{
  "n_layer": 10,
  "d_model": 768,
  "n_head": 18,
  "n_kv_head": 3,
  "head_dim": 64,
  "d_mlp": 2688,
  "vocab_size": 8192,
  "activation": "gelu",
  "norm": "rmsnorm",
  "norm_place": "pre",
  "norm_eps": 1e-05,
  "positions": "rope",
  "rope_base": 10000.0,
  "rope_fraction": 1.0,
  "qk_norm": true,
  "attn_scale": 0.125,
  "bias": "none",
  "tie_embeddings": false,
  "parallel_block": false,
  "init": "trunc",
  "init_std_qkv": 0.0259,
  "init_std_o": 0.00473,
  "init_std_up": 0.0259,
  "init_std_down": 0.0031,
  "optimizer": "muon",
  "lr": 0.0175,
  "lr_mult_qkv": 0.4,
  "beta1": 0.93,
  "lr_head": 0.00439,
  "grad_clip": 0.5,
  "warmup_steps": 95,
  "schedule": "wsd",
  "decay_fraction": 0.617,
  "decay_shape": "linear",
  "final_lr_fraction": 0.1,
  "batch_tokens": [65536, 131072, 196608],
  "seq_len": 2048,
  "doc_mask": true,
  "train_tokens": 955100000,
  "steps": 7706,
  "dataset": "wikipedia_en"
}
Each number is 128 + 32 x the weight over its row's rms, rounded and kept within 0 to 255. Layers, rows and columns count from 0. The size above them is the row's rms in percent of the matrix's.

# layer 2 MLP down (transposed), 2688x768, rms 0.0559, rows 1303-1320, columns 192-383
size [ 97 101 105  99 122  96  95  92 107  86 103  95 103 100 104  99 100 103]
[[182 103 106 152 124  89 127  90 150  97 125 223 164 169 119 162 160 103 123 148 109 109 121  88 146 117 156 157 104 110 144  89 147  92 151 114 150 119  96 103 121 150 100 134  65 179 174 124 158 132 121 130 113 197 115 101 138  52 165 132 145 127 111  69 150 114  74 110 134 135 100 154 105 135  98 129 135 100 118 145 148 122 172  87 135 112  97 125 128  93 132 173 119 142 100 142 152 134 134 170 183 142 153 178  96 168 104  76  73 138 114 142 118 146  98 165 120 145  89  95 160 132 109 157  77 112 183 140 127 135 105 117 140  90 104 159  94 154  95  86 126 164 156 123 152 135 207 116 124  86 168 140 169 106 139 137 173 128 108 146 111 162 132 186 100 180 129 129 115 115 130 142 164 132  71  42 149 135 124 138 149  61 146 162 120 135 115 173 142 152 114  94]
 [ 43  91 104 135  95 148 154  91 160 163 125 165 129 143  93 100 123  97 144 122 121 131  57 115 101 102 118  92 111 148 118 138 127 150 153 101 120 156 145 133 173  94 143 135 140 121 118 172 152 135  98 109 109 102  86 165 133 160 113 169 170 137 206 162  97 154 166 119 115 143  87 102  94 196 108 128 154 217 134 126 138 159  76 104 169  88 128 119 107 148  72 107 104 147  88 153 143 162 146  81 122  91 142 173 124  84 112 157 123  84 164 149 139 130 115 100 134 108 151 106 108 130 126 134 128 149 157 132 147 165 118 110 134 102 130  91 144 175 138 175 199 140 147 127 138 109 128 145 118  62 115 179 122 172 130 128  81  77 139 137 109 110 152 132 100 169 166 175 150 141 122  78 119 136  85 127 164 115  85 161 111 112 182 116 170 146  75 129 101 123  91 156]
 [149 165 154 167 194  65 111 158 114 144 142  95 123 184  92 122 151 106  71 189 109 118 189  68  97 123 100 146 136 114 120 128  96 101  91 128 115 118 109 126  59 123  78 127 157  98 129 172 121 124 161 171 138 102 120 177 121 106 113  28 141  94 126 138 146  94 144 132 137 161 160 106 166 136 175 102  83 150 141 133  95 185  95 169 135 122 137 141 137 133  64  93 133  75 121 131 181 154 163 113 125 169 167 126 133 130 114 150 166 142 141  54 141 133 155 113  68  62  91 143 120 160 130 115 161 103 110 101 101  84 101 117 163 140 139 130 101 118 141 109 121 144 144  80 140 172  87 148  27 120 109  98 123 123 147 163 170 130  87  88  86 111  88 144 125 134 107 112 161  95  75 167 142  88 162 114 100 123 102 125  67 150 181 123 158 126 149  77 109 139 111  87]
 [ 88 107 117 112 137 130 138 173 127 140 155 137 149 105 106 131  93 102 101 102 172 126  86 140  64 133 136  66  69 180 160  98 156 136 117 134 127 116 117 136 117 109 143  57 143 148 150  51  87 120 137  87 137 115  96 179 183 116  67 130 132 150 129 159 141 105 128 159  89 117  83 121 115 153 109 124 122 137 183 125 106 135 102 132 179 131  95 108  84  94 122 153 125  87 164 104  99 142 116 168  54 118  78 110 128 132 169  93 166 136 135 109 121 156 137 147 131 146 134 156 159 112  92 125 148 109 116 161 156 183 165 128 116  89 158  71 125  89  97  52 169  52  87 176  87 140 148  85 168 131 116  75 186 115 138 149 104  82 169 170 173 144 111 142  99 188 133 152 102 136 131 140 122 130 141 195 156 175 171 138 103  82 112 155  88  76 149 118 188 164 141 203]
 [114 149  96 162 176 127 101 131 140 101  81 141 151 106 158 118  87  93 177 166 138 139 107 142 107 101 152 122 146 125 143 177 141 115 121 141 101 137 134 107 146 150 149 133  91 139 123 107 158 131 185 105 168  86 146 115 119 190  75  91 151 133 143 113 128  94  97 178 139  98  98 149 106 198 119  55 122 175  83 151 179 119  86 133 120 176 123 110 150 119 116 139 144 116 162 200 117 108 145 131 121 159  81 114 137 124 173 115 122 152 142 145 180 106 139 107  74 128  75 174 150 148 115 179  97 144 201 156 154 115 112 162 113 103 204 175 120 106 227 151 102 124 114 118 129 130 106 123 189 142 109 150  85 133  98 138 138  57  91 130 142  83 129 121 110 189 128 116 120 104  67 143 172  56 131 151  95 196  99  98 179  64 113 157 116 134 104 224 143  93 190 139]
 [153 121 125 146 108 163 165 116 122 137  99 152 126 102 100 160  89 150 165 155 111  94 129 112 112 115 104 194 164 163 170 142 157 110 135 134 113 139 171  63 119 127 148 133  79  91 141 116 142  73 148 136  88 144 139 151 120 162 148 183 142  91  86 171  88 136 138 123 169 117 114 107 162 140 116  59 112 145  89  87 138 128  94 130  96  44 116 183 149  94 109 152 105 169  76 124 127 175  69 168  58 140  94 154 107 139 136 210 105 170 201  96 176  84  51 158 235 173 177 154 186 155  89 164 125 176 156 103 116 104 164 183 121 107 120 127 101 126 197 113 147  48 147 138 104 102 109 158 136 140 120  93 113 146  89 108 134 119 143  69  73 150 105 109 130 136  91 114 155 142 156 128 144 194  69 125 125 119 115 181 153  62 113 144 134 108 153  98 137  97 126 100]
 [162  98 130  63 144 117  57 170  94 129 131  82 125 145 128 132 180 160 113 169 160 144 129 118 111  98 125 101  75 166 125 138  74 156  95 154 160 117 155 144 126 140 126  92 166 141 148  89 137 142 113 147 111 171 133  99  61 148 124 162 152 159 131  93 175 130 153 202 114  93 110 111 115 133 134 132 148 156 163 172 116 128  81 100  98  90 160 112 107 134 143 137 161 155 167  96 130 191 196 119 169  97 141 139 128 126 206  72 118 129 167 184  95 157 125 134 165 129 151 171 122 120 137 180 138  81 108 120 170 164 120 115 139 153  97 109  93 101 104 153 132 172 123  96 131 169  71 163 129 189 114 101 139 127  89 131 125  64 118 170 165 124 155 129  74 196  65 183 190  75 127  25 131 152 142 133 112 117 152 135  96 156 155 123  84 186  93 147 127 190 149 114]
 [ 72 154 120  91 161 191 189 157  93 128 185 104  66 116 150 145 142 119 148 139 130  87 103  72 147  36 117  64 138 115 135 149  78  59  86 166 197 126  91 143 163 145 131 166 139 128  79 131 194 122 180 148  79 135 177 144 178  79 109 122  71 151 175  34 173  77 135 123 160 173 139 117  87 154 182 107 127 139 140 165 121 134 165 183 109 138 157 132 159 130 141  96 141 126 112  82  97  91 129 141 168 171 111 106 104 149  94 143 121  84 100 164  97 122 153  90 101 142  94 116 132 111 121 113 165  96 141 149 127 117 117 157 127 188 155  85 159 140 157 162  84 131 147 108  81 146 188 126 145 162 111 164 108 149 127 164  84  90 137 108 168 181  96 188 124  88 115 120  78 132 104 123 161 116 110  88 137 125 139  91  76 111 120 128 122 109 164 144 149  85 142  73]
 [ 94 136  84 126 191  90 141 104  98 109 137 131 103 201 129 109 140 144 197  76 152  64 152 103 150  86 187 189 166 159 171 177  61 118 132 137 121 150 175  67 138 127  84 176  97 129 127 180 132 162 124 111 155 163  88 160 127 124 104 119 200 102 186 138  70  90 130 126 124 145 121 106 186 148  97 132 168 143 123 124 180 141 189  72  76 110 157 145 108 160 168 140 123  97 162 117 113 146 205 125 104 124 103 128 105 111 144 112 117 127 107 157  85 171 123 107 141 133 120 117 160 103  98 175 147 107  50 144 134 138 115 109  95 111  91 127  93 108 107 115 127 136 132 169  87 123  97 137 137 116 143 109 140 125 119 135 100 152 170 197 141 121 116 111 151 148 147 108 114  75 140 147 116 166 125 181 112  90 106 143  78 181 150  70  88  84 125 113 156 165 119  88]
 [135 105 135 170 105 162 167 192 159 120 146 134 143 163 109 161 159 161 141 108 110 131 132 103  96  97 155 130 114 170 129 138  36 184  91 129 126 108 174  82 127 128 121  96 154 133 127 121 119 178 110 153 143 147 182 133  90  49 122  92  78 115 110 105  66 100 176 176 174 110 131 109  73 114 137 190 114 147 143 144 168 147 141 146 131 127 128  75 107 144 118 116  73 159 132 162 148 172 115  74 130 124  92 101 118 164 152 116 132 142 133 122 120 112 138 123 118  77 123 104 171  96 143 126 134 128 165 111 131 170 151 130 123 137 114 136 119 119 116 103 130 167 125 114 132 190 120 137 150 119 112 139 143 119 139 134 149 139 161  99 123 106 173 141 129 122 102 151 103 219 144  95 145 112 149 103  87 145 132 163 173 202 134  79 168 136 110 220 134  83 129 131]
 [123 108  74  91 145  86 173 186 138 139  97 130 136  94 102  75 120 157  74 160 140 137 112 143 119 139 185 117 150 255 136  94 144 114 107 115 169  59 132 133 103 138  84 128 152 118 106 125 177 101 140  75 132 141 124 124  67 113 202 118 126 118 140 146 133 152 153  93 169  95 155 122 134 135 163 115 113  93  92 130 107 100 154  96 187  62  77 154 100 103 117 107 193 175  85 134  91 106 136 128 128  97 132  81 134  83  87 196  88  98 116 125 101  94 113 119 111 119  57  97 156  94 125  74 156  94 128 101 105 101  76 127 148  69  68 126 153 115 104  81 108 108 101 167 145 138 164 106 161  99  94 109 106 117 124  76 131 199 173 115 138 141 157 144 153 116 127 158 109 144 129 124 140 137  96 122  83 116  72 110 127 160 104  98 155 176  90 136 138 157 101 116]
 [ 40 113  97 113 114 119 167 153 123 117 177 149 101 148 145 155 140 128 118 121 136 145 108 126 110 130 142 133  98 134  54 152 167  95  88 139 141 111 122  65 127 123  89 115  99 179 123  84 171 123  95 171  72 111 201  75 125  82  94  54 141 135 152 166 107 138 157 130 126 130  68 168 116 117 126 111 128 145 178 128 139 118 179  77 108 106 137  93 151 134 179 144 131 150 128 126 163 201 136 168  63 200 123 146 154 189 124 140 166 158  81 152  86 103 124 157 147 171 157 169  94  96 173 142  48 168 118 137  97 132 121  93 108 131 128 151 139 177  93 161 147 190 131 145 138 132  99 111  87 132  91 145 187 127 157 119 115  73  91 109 144 192 136 126 152  94  89 192 130 116 147 117 122  98 121 148 127 148 130 119 175 152 160 133  89 193 117 172 116  91 161 123]
 [152 176 145 125 167 170  87 152 160  64 181  74 118 110 115 169 142  99 100 109 103 137 112 112 109 146 100 162 172 124 113 129 102 125 172  62 147 144 157 102 145 116 161 125 147  24 187 114 122 168 140 166  89 136 148 192  75 117 165 170  54 149 143 120  99 159 130 133 130 178 119 166 113 105 111 122 157 171  76 160 162  82 126  68 221 104 123 131 103 145  83 148 163 155  95 199  72 125  86 162 118  70 188 135 148 141 165 141 197 143 194 160 164 152 120 138 105 104  64 154 111 189  91 162 190 120 127 140 115 175 141 122 161 141 183 159 103 133 184 122 133 124 127 107  94 123  84 101 138 117 142 124 155 134 166 133 144 139 127 138 133 121 135 113 160 115 114 114 143 122 144 123 153 103 119 144 110 115  90 129 141 156  84 134  77  69 143 136  88 163  92  82]
 [152 188  97 120 141 133 190 117 118 101 106 127 181 152  86 133 139 167  83 122 115 142 132 100 174 117 117 152 135 111 138 107  96 118  82 145 161 148 133 122 169 143  92 179 138 137 105 100 157 177  95 162 113 140 131 137 103 232 116 147 164 124 157 152 103 152 150 119 143 174 157 117 171 128 130 176  88  90  98 117 135 144  83 116 129  66 101 150 124 162  82 132 133 162  93 137 186  93 154 118 118  75 139  94 148 154 152 187 113 151 143  51 186 143 120 119 166 192 127 121  94 128 184 133 134 183 140  96 126 182 157  96 213 110 131 135  69 164 135 149  88 136 147 152 175 135  86 167 104  47 130  75  98 177 127 140 185 207  92 108 126 157 123 157 117 121 114 119 202 184  74 128 148 147  74 160 135 127  83 159 150  71 170 140 109 133  80 142 155 157  90 122]
 [133 140 109 124 140 135 180 112 148  98 148 106 188 154 152 126 165 117 131  89 147 140 141 149  97 144 116 137 148 120 101 121 145  76 153 127  65 135 144  92 112 133  77 111 140  99 106 127 115 132 137 181 164 102 112 100 122 158  98 129 106 173 142 123 147 115 108 159  95  94 134 113 158 136 177 115 120  80 104 137 132  91 108 139 141 109 117  62 125  96  70 134 172 125 153  94 113 117 117  66 164 156  83  62 128 132  83 162  39  91 127 121 138 168  74 115  96  95 148 105 113 112 117 116 168 149 139 192  91 111 158 165 141 123 107 130 126 162 132 114 111 119 181 137 145 101 120 134 152 146 141 129 108 112 132 127 112 142 162  87 153  97 163  73  94 112 108  88 172 108 127 170 121  99 188 134 156 145 103 188 203 101 136 127 153 134 194 111 120 150  93 142]
 [141 161 107 105 111  99 132 108 100 135 224  83 144 113 154  89 155 187  95 159 126 126 125  96 140 177 156 136 109 169  55  67 147 116  31 177 133 107 163  77 110  98 125  43 167 144 110 102 104 129 123 110 119 133 127 132 149 106 103 180 137 128 136 141 168 105 164  95 121 155  97 113 175 103 103 114 123 136 143 144 121 133 121 178  82 143  86 125 135 155 126 137  99 130 116 182  81 107 142 137  93 102 165 140 134 140 107 162 148 173  89 160 154 157 188  88 148  99  92  88  99 148 110 133 133 122 135 174  85 131 121 133 115 199 127  82 203 202 112 163 130 159 121 115 156 174  62 108 128  94 142 101 125  62 192 167 173 160 118 154 155 162 138 139 130 156 128 142 140 167 101 116 133  97 134  86 136 121 110 164 138 123 145 147 146 102 196  92  94 116 161 110]
 [153 161 150  97 121 105 140 114 142 129  36 126  89  74  79  89 109 114  99  89 108  77 132  96 104 103 103 102 112 129 182  94 126 105 151 144 140 139 118 119 120  96 137 154 152 106 155 132 114 137 169 103  70 116 167 158 128 139 167 144 111  85 160  96  93 125  88 119 166 115 123 108 196 200 138 145 100 143 180  97 148  79  95 198 131 113  80 202 102 185 131 134  89 197 169 108  83 114 215 110  72 132  97 108 132 137 132 100 150 160 153 104 203 113 170  90 136 113 141 106 158 140 191  84 195 184 156 167 175  99 141 113 162 113 112 120  47 145 141  87 101 188 158 117 113 124 118 183 144  85 132 123 155 137 141  96 101  85 138 113 145 110 172 156 149 134 111 166 106  73 103 153 135 140 128 142 158 132 160 129 175  87 129 156 106 144 106 146  81 139 113 143]
 [146 168 123 135 109 133 173 149 187 119 111 140  76 139 136 162 161  83  86 114 149 151  97 107  98 117 167 133  87 129 144 154 138  68 116 138  95  88 141 115 143 118  59 143 110 122 102 172 145 186 105 120 166 152 125 126 117  74 167 106  74 153 122  79 132 126 131 148 138 147 191 157 137  74 163 162 170 179 127  68 109 118 133 138 149 160 102 135 135 117 122 139 125 153 117 192  61 141 104 211 134 128 110 125 133 161 168 155 157 124  86 123  82 119 109 160  80  96 145 153  92 182  64 122 127  90 157 165 157 136 113 181  94 123 172 153 122  69 117  89  81 110  83 100  96 187 125 165 145 140 134  86 101  78 109 125 188 157 158 112 149  94  94 103  90  91 126 106 128 157 120 148 130 144 164 120  54  84 162  97 175 140 144  98  96  79 108 155  93 116 158 158]]
# layer 2 MLP up, 2688x768, rms 0.185, rows 1304-1321, columns 192-383
size [100  92  99 129  98  98  95 106  89 106  95 107  98 105  99 101  98  94]
[[109 104 106 202 133 142 148 110 231 103 147 139 135 167 121 112 122 139 101 107  78 145  63 181 114 139 148  81 108 122  85 140  97 130 134 126 161 148 144 102 135 141 197 149 104 124  93 153  88 143 110 123 141 121 158 143  95 140 195  96  45 108 109 146 120 105 154 143 103 113 105 125 113 135  88 131 124 173  84 137 136 149 106  86 121 130 192 162  60 126  45 167 121 115 134 100 150 132 176 141 129 100  79 118 168 121 175  92 121 158 179 126 109 126 105 174 168 142 165 155 149 108 171 204 122 135 158 128 141 155 137 146 108  98 129 105 129 128 131 147 130 108 134 121 126 111 122 117 111 192 115 178 150 124 116 122 103 112 159 114 119 129 111 160 129 129 176 142 137 161  88  93  53 137 112  92 150 138  88 106 135 108  91 195 174 149 148  79  77 102  98 123]
 [133 148 106 118  75  77 153 120 103  92 160  78 126 132  89 137 139 121  32 120 134  90 128 137  70 140 152 120 142 125 129 130 105 124  78 115 111 156 100  95 118 115 136 151 121 111 186 152 124 169  95 136 173 105 104 107 106 167 153  99 144 109 128 102 145  69 135 139 125  63 155 134 132 101 122  63 130 174  99 118 121 168 136 191 166  97  74  45  93 162 131 118 144 117 161 134 117 146 155 100 126 111 118  72  78 128 131 119 161 136  95  71 160 126 159 186 104  88 113 140 143 168  73 132 144 176 105  81 152 123 106 140 117  77  87 139 145 121 164 113 101  90  93 124 170 155 136 109  99  75 136 147 203  78 115 116  67  98 134  36 112  98 101 214 128 119 142 163 163  89 104 143 103 102 207 118 117 103 129 138 125 195 120 112 138  92 104  90 165 133 125 152]
 [143 120 137 141 101 118 124  87  93 139 154 219 103 132 120 100 113  52 135 113  90 137 126  79  65 174 129 110 110 180 173 139  90  79 104 108 116 162 171 161 100  51 125 104 161 131 112 152 108 152 107  94  80 127  90 105 165  60 109  84 173 171 130  87 165 129 152 181 145 148 113 190 124 191 133 143 116 162 137 113 145 132 132 109 148 163 128 127 125 115 109 112 140 178 126  88 138 176  78 171  63 133 153 142 158 157 150 127 156  88  62 150 156 152 114 119 156 141 126 172 138 159 166 180 104 136 124 166 110 128 128 108 145 140 151 151 111 110 151 104 150 156 127 142 142  97 173 188 120 117 122  98 182 123 162 140 165 164 136 102 183 210 172  64 107 129  81 134 158 125 171 130 189 148 109 154 178  85 135 180  89  85 107  85 151  85 153  84 119 129  76 140]
 [144 149  61 148  95 148 159 166  64 155 133 130 107  85  58 138 142  66 155  77  84  87 102  66 162 176  70 143 163 152 112 148 160 101 110 174 102 165  78  93 153  97 168 174  69 144 202 121 181 153 133 171 146 120 157 143  83 126  93 136 155 151 127 117 107 150 105 117 138  86 118 116 129 146 137 116  53 162  52 152 152 117 109 102 173 123 124 127 172 143  80 105 122 152 151 125 100 106  80  47  59 139  88 101 100 114 114  98 175 166 145 137 120 147 178 125 127 177 121 170 145  82 133 135 112 132 174 127 118 132  93  97 139 122 131 127 127 126 171 124 168 186 102 163  52 101  94 118 159 185  91 143 133 191 108 138  42 117 119 138 206 153 148 125 131 235 148  91 102 116 121 138 138 161 137 179 164 140 127 156 144  98  79 116 121 141  69 142 132 127 152 143]
 [122  92 169 108 157 111 128  88 114 112  83 113 130 136 130  92 151 153 110  85 135 118 113 135  90 116 149 147 132  62  97  79  59 192 108 121 136 101 115 101 136  86  85  95 166 151 196  61 171 149 114 121 115 141  92 164 183 150 141 147  97 142 105 156 124 101 150 210 129 146 160 189 142 138 102  52 170 151  76 100 121 121  80 103 152 122 143 178 109  50 166 108  80 148 167 123 135 136 105 126 109 166 145 114  68  90  94 129 139 119 144  92 140  63 107 113 112 151 165 123 105 134 161 128  75 191  90 100 107 160  98 124 144  94 139 165 193 108 128 146 112 132 168 156 118 101 136 108 170 129 169 121 164 141 106 129 120 146 121 161  36 132 132 143 131 174 159 127 115  51 179 121 116  88 146 147 136  86 152 184 120 180 135 112 204 102 111  43 117  81 103 130]
 [119 101 153 128 153 131 158 169 137 130 115 141 180 157 104  92 108 140 121 136 136  80 134 139 121 137 146 129 163 146 144 124 134  99  42  79 120 107 151 163 198 107 124 117 134 124 114 149 188 129 103 171  84 114  63 136 114  83 137  84 159 168 109  98 166  80 132 191  86 122 125  91  87 134 114 154 137 156  89 150  96 106  77 133 126 164 166  92 147  87 131 124 135 127 122  67 158 114 103 131 152 173 107 150  87 149 106 111 133 158 171 150  41 155  94 167 195 160 170  92  97 146 111 138 132 166  82 141 173 187 111 123  77 172 137 142 129 196  51 117 111 157 145 120  86 126 169 113 167  79 103 106  57  95  86 133  97 110 139 127 222 108 145 106  54 119 143 181 119 117  94 143  80 130 104 163 126  52 120 108 115 165 152 104 139 113 144 133 143 120 158 174]
 [175  76 142 148 133 169 119 166 155 141 172  76 148  97 123 133  96 113  80 149 150 142  50 107  69 136 166 153 149 117  97 146  98  29 116 121  94  81  74 132 135 151  97 133 124 137  63 124 170 138 166 163 119 132 123 143 131 105  96 183  98 115 147 120 144 102  85 138 128 152 169 141 124 118 232 135 155 128 139 104 174 201 165 111 157 139 102 138 146 135 158 123 143 161  82 102 151 142 108 161 125 138 125 152 102 144 116 172  83 156 141  94 104 134 102 164 167 152 100  91  80 125 160 111  81  93 120 127 150  86 160 125 166 180 141  68 144 140 161  71  83 108 139 130 145  81 154 144 166 154 159 127 155 118 142 181  92 132 173 146  78 152 135 162 118 135 195 141 101 161 125 132 160 120 139 100 148 108 106 104  62 128 131  98 125 134  88 102 157 126 142 154]
 [172 117 123 128  86 135 127 163 136 127 147 167 121 113 116 160 131  64 123 149 123 163  97 165 148 109 149 192 188 114 172 136  99 139 122 177 125  93 143 110 122  96  60 131 151  55 150 150  74 125 109 111 146 180 174 147 173 181 121 149 104 118 167 105 118 132 129 147  67 114 149 116 135 196 136 156 107 128 157  86 124  88 156 136  96 168 156 137 142 122 131 100  65 163  87 134 158  78 156 157 123 158 117 131 149 144 173 135  62 122 156 136  66 116 136 120 142 166 159 126 178  68  93 149 117  84 108 112 151  69 133  67 129  52 170 124 137 115 153  98 143 147 134 172  98 106 170 139 187 153 112 113 141 109  84 169 129 147 100 146 130  50  51  74 129 111  78  70 123 101 103 102 132  93 130  99 143 142 105 107 130 139 156  81 148 134  86 161 109 155 190 113]
 [135 119 167 107  66 136 176 106 115  83 115  95 133 144 133  94  95  76 121 142  39 128  78 156 119 162 145 115 117 174  96 123 173 120 144 159 142 106 138 111  98  67 111 130  66 167 105 106 146 152 132 127 137 156 141  65 149 121 107 152 113 140 132 148 126 170 139 121 119 134 139 121  90 119 108 139 129 124 131 122 133 207  84  84 189 139 102 112 128 198 149 132  65 140 164 122  97 132  82 142 215 117 156 139 135 101  75 135 181 135 120 177  96 129  96 130 160 189 119  72 167 133 122 156 128  84 176 108 127 139 115 156  95 198 132 112  72 154 111 100  79 133 136  90 113 145 111 128 151 144  92 128  80  95  72 144  87 130 128 137 147 130 102  65 102 119 111 136 179  84 120 156 129 145  87 152 133 126 164 182  64 124 148 196  60  81  51  93 107  57 131 143]
 [112 144  69  95 130 128  69 145 148 131 107 153 175 151 161  99 128 105 206 105 128 123 133 106 149 136 143 126 143 104 123 134 127 124  89 132 178 131 108 142 136  80  98 185  37 125 136 119 129 104 137 138 120 138  83 171 127 201 179  74 110 137  94 199 147 135 126 127 140 166  97  93 121  57 144 126 147  95 102 101 191 149 139  87 144 112 127 151  69 101  65 104 132 159 147  72 124 114 202 128 180 172 129 110 103 142 136 107 157 148 140 120  71 119 189 120 139 168  84 125 118  55 130 119 179 103 145 129 121 138 120 117 139 125  77 129  98  96  94  99 149  92 129 151 115  86 170 129 150 154 150 129 156 120 113  95 107 134 114 119 132 131 120  91 142 132  87 147  86 144 158 101 129 114 100 124 143  99 198 142 133 117 137 114 152 138 128 144  44 206 138 126]
 [ 95 118 158 159 109 162 161 159 166 103 112 142 123  96 112 167  91 153 127  69  87 163 149 112 117 104 161 175  78 199  35 143 144  67 131 126 185 166  95 156 105 117 123 130  65 111 148 120 159 104 120 173  89 144 166  59  94  95 175  95 108 132 129 168  92 129  78 118 107 114  63 143 110 131 196 129 173 123 108 152 147 106 156  97 144  98 131  97 114 141 122 146 136 189 155 134 149 171 134 169 166 151 166  86 178  91 109 110 128 141 137 126 136 140 112 145 107  68  92  88 136  91 107 128  92 160  81 114 148 161 122 111 135  85 127 137 157 107  64 106 176  85 115 138  60 131 112 131 145 118 136 148 172 120 107 127  98 100 136 134 155 100 157 112 113  87 118 107  90 181 136 132 175  68 109 117  94  89 126  98 126 198  76  74 112 132  73 114 167 201 145 152]
 [142 123 143 127 151 190  98 152  82 106 123 153 111 113 160 136 114 113 136 149  90 212 210 118  85 126 204 117 155 162 118 122  98 161 116 133 135 134 143 119 107 131 177 120 145  84 146 166 125 175 158 142 140 142 190 130 176 108 154 165 163  80  81  88 200  92  82 201  81 117 145 147 189 147 157 124 133 176 104  99 158  91 151 132  36 119 127 111 133  99  85 120 167  85 136 144 127 130 128 120 128 105 172 166  59 144  86 141 105 132 142 110 128 124 110 173 138 118 107 140  97 182  88 120 111 121 102 114 158 118 106 155 142 127 103 130 109  99 168  91 154 166 121 147  60 138 121  83 160  93 118 141 143 142 120 153 117 106 117 145 176 100  74 119 106  86 103  49 125 139 177 108  85 151 141 148 151 161  95 114 128 105 120 121 139  77  71 161 112 129 148 124]
 [183 123 125 109 119  98  72 124 127  86 139 124 102 151 110 147 140 112 136 159 143 162  82 131 118 157  86 145  94 116 114 129 122 122 139 128 135 148  88 134 114 136 127  40 123 181 115 146 134 166 122  90 156 137 124 109 139 166 118 157  92 158 130 191 147  87  96 187  55 166 119 141 150 107  65 113 125  52  65 187 126 143 142 120 122 114 159 191 107 153 132 161  99 104 137  91 150 167 170 222  84 100 146 145 131 187 120 112 120 138  99 165 137 160 131 106 144 130 124 123 108  82 109 139 155 148 180  54 123 158  69 161 110 139  76 131 120 209 163 127  62  64 153  98 127  73 110 159  91 132 168 103 147 139 141 186 141 148 122 114  83  91 103 148 121 101 105 140 155 146 117 134 166 154 187  81 191 134 104 151 106 111  66  85  85 147 119 130  62 152 108 101]
 [157  93 166 161 139 160 196 166 133 144 134  21 159 157 129 122 167 104 142  89 100 144 150 118 218 133 106  98 155 134 194 131 131 127 167 110 117 191  77 135  89 131 154 139  40  98 137 112 172 140 132 140 112 153 118 200 132 108 151 164 138 144 105 125 113 105 118 134 114 143 126  57  70 106 136 132 114 115 114 117  83  54 125 137 146 134  99  87 126 129 133 173 132 137 139 136 154 154 107  93 160 197 168  74 111  51 128 151  74 122 138 158 123 127 137 151 185 127 160 126  77 191  97 143  72 131 193  76 124 131 116 144 159  96 118 125  67 138 143  89 109  93 101 103 100 123 125 140 155 144 127 147 111 122 146  39 166 112 123 138  93 117 125 126 101 117 113 116 171 110 127 120 119 139 129  74 168 136  88 131 137  93 157 130 140  82 123 147  93 132 125 132]
 [180 231 115 127 102 104 160  71  42 114 143 123 200 145 115 107  99 181 116 182  99  91   0 166 118 179 138 132 112 125 129 104  79 145 141 126 149 138 142 127 149  92 135 146 129 114 172 135 172 155 142 114 146 125  74 146 110  96 106 104 183 117 143 110 135 115 128  86 120 124 177  36 128  83 139  88 106 113 112 134 136 177  88 220 150 115 137 106 124 107 142 132  46 140 130 170 110  82 115 178 120  94 132 125 121 130 113 129 162 109  59 131 123 169 148 127 128  67 109 149 131  69 114  99 159 166 124 122 115 128 153  45 141 117  87 132 122 180 130 145 128 140  95 136  79 110 194 105 143 115 143 148 113 103 117 134 120 110 106 194 196 172 102  96 165 143 134 159  84 155 118  73 116 120 115  58 118  78 167 135 173 105  99 174  73  94 159 104 123 109 143 105]
 [164 126 137 140  99 152  79 147 169  73  95 148 109  98  97 151 147 119 186  84  92  75 133 146 199 147 116 159 148 143 165 108 191 199 126  81 152  89 141  83 108 110 142 156  90 117  83 178 130 135 179 132 126 122 140 131 100 112 178 133  58 136 106 134 130  83  82 134 100 129  94  75 125  94 164 144 160 120 158  99 108 101 103 136  97 101  94 191 113 156 118 183 174 143 157  98 108 152 121 153 109 180 149  86 150 121 142 188  96 143  97 148 132 135 147 107 107 187 120 195 138 179 132 115 157 121 134  71 199  59  75 145 142 111 195  89 126 120  84 142 147 186 123 124 131  81 110 114 151 142 128 156  83 109 116 100 150 128 103 152 117 129  86 111 171 125 123 158 106  72 148 154  86 150 153 150 122 103 138 177  87 112 121 166 161  92 119 105  48 145 113 122]
 [156  91  53 163  88 129 132  49 150 161 138 105 129 107  63 165 154  92  89  85 116 189 110 154  62  82 106 112 146  67 102 151  80 103 107 150 113 111 129 162 146  94 125 124  96  88 125 142 150 172 116 118 136 120 173 191 148 133 106 158 106 140 136 132 155 165 132 126 140  93 179 151 130  67 185 142  98 120  87 111  91  76 107 149  85 134  91 134 163 155 111 108 119 181 118 198 142  67 175 122 135 193  81 100 100 147 167 182 150  20 121 137  94 132 150 120  63 108 105 125 145 180 177 112 153 127 148 128 132 139 125 146  71  96 107 133 109  63 118  98  79 163  80 118  85 114 142 105 188 123 110 133 100 160 148 170 170 161 160 135 140 122 146  95 133  65  86  73 113 106 194 174 162 140  64 126 148  49 153  91 168 143 125 131 132 117 132 156  79 176 176 116]
 [134  95 119  79  37 105 103 107 191  97 139 131 161  98  71  79  81  87 146  56 115 104  87  99  76 152 136 156 108 140 112 125 142 103 114 112 124 118  99 102  54 180 106 151 121  94  95 148 117 168 161 103 145 137 150  98 137  89  80 176 191  97  82 141 174 169 156 102  69  66 111 140 140 179  82 110 109 127 146  96 132 137  79 104 123  76 113  98  96 242 109  90 112 206 130 133 107 103  57  92 145 117 171 142  32 155 191  86 168 143 155  91  87 119 115 118 119  93 129  81 129 123 150  65 139 149 116 145 169 152  90  88 160 106  87 125 157 132 122 113 148 119  89 110 160 102 139  83 129 189  36  64 174 124 117 173 104 178 131 112  52 150 118 118 153 117 132 123 160 197 130 111 169 145 168 110 168 117 105  90 144 165  57 167  99 157 172 141  94 124 147 124]]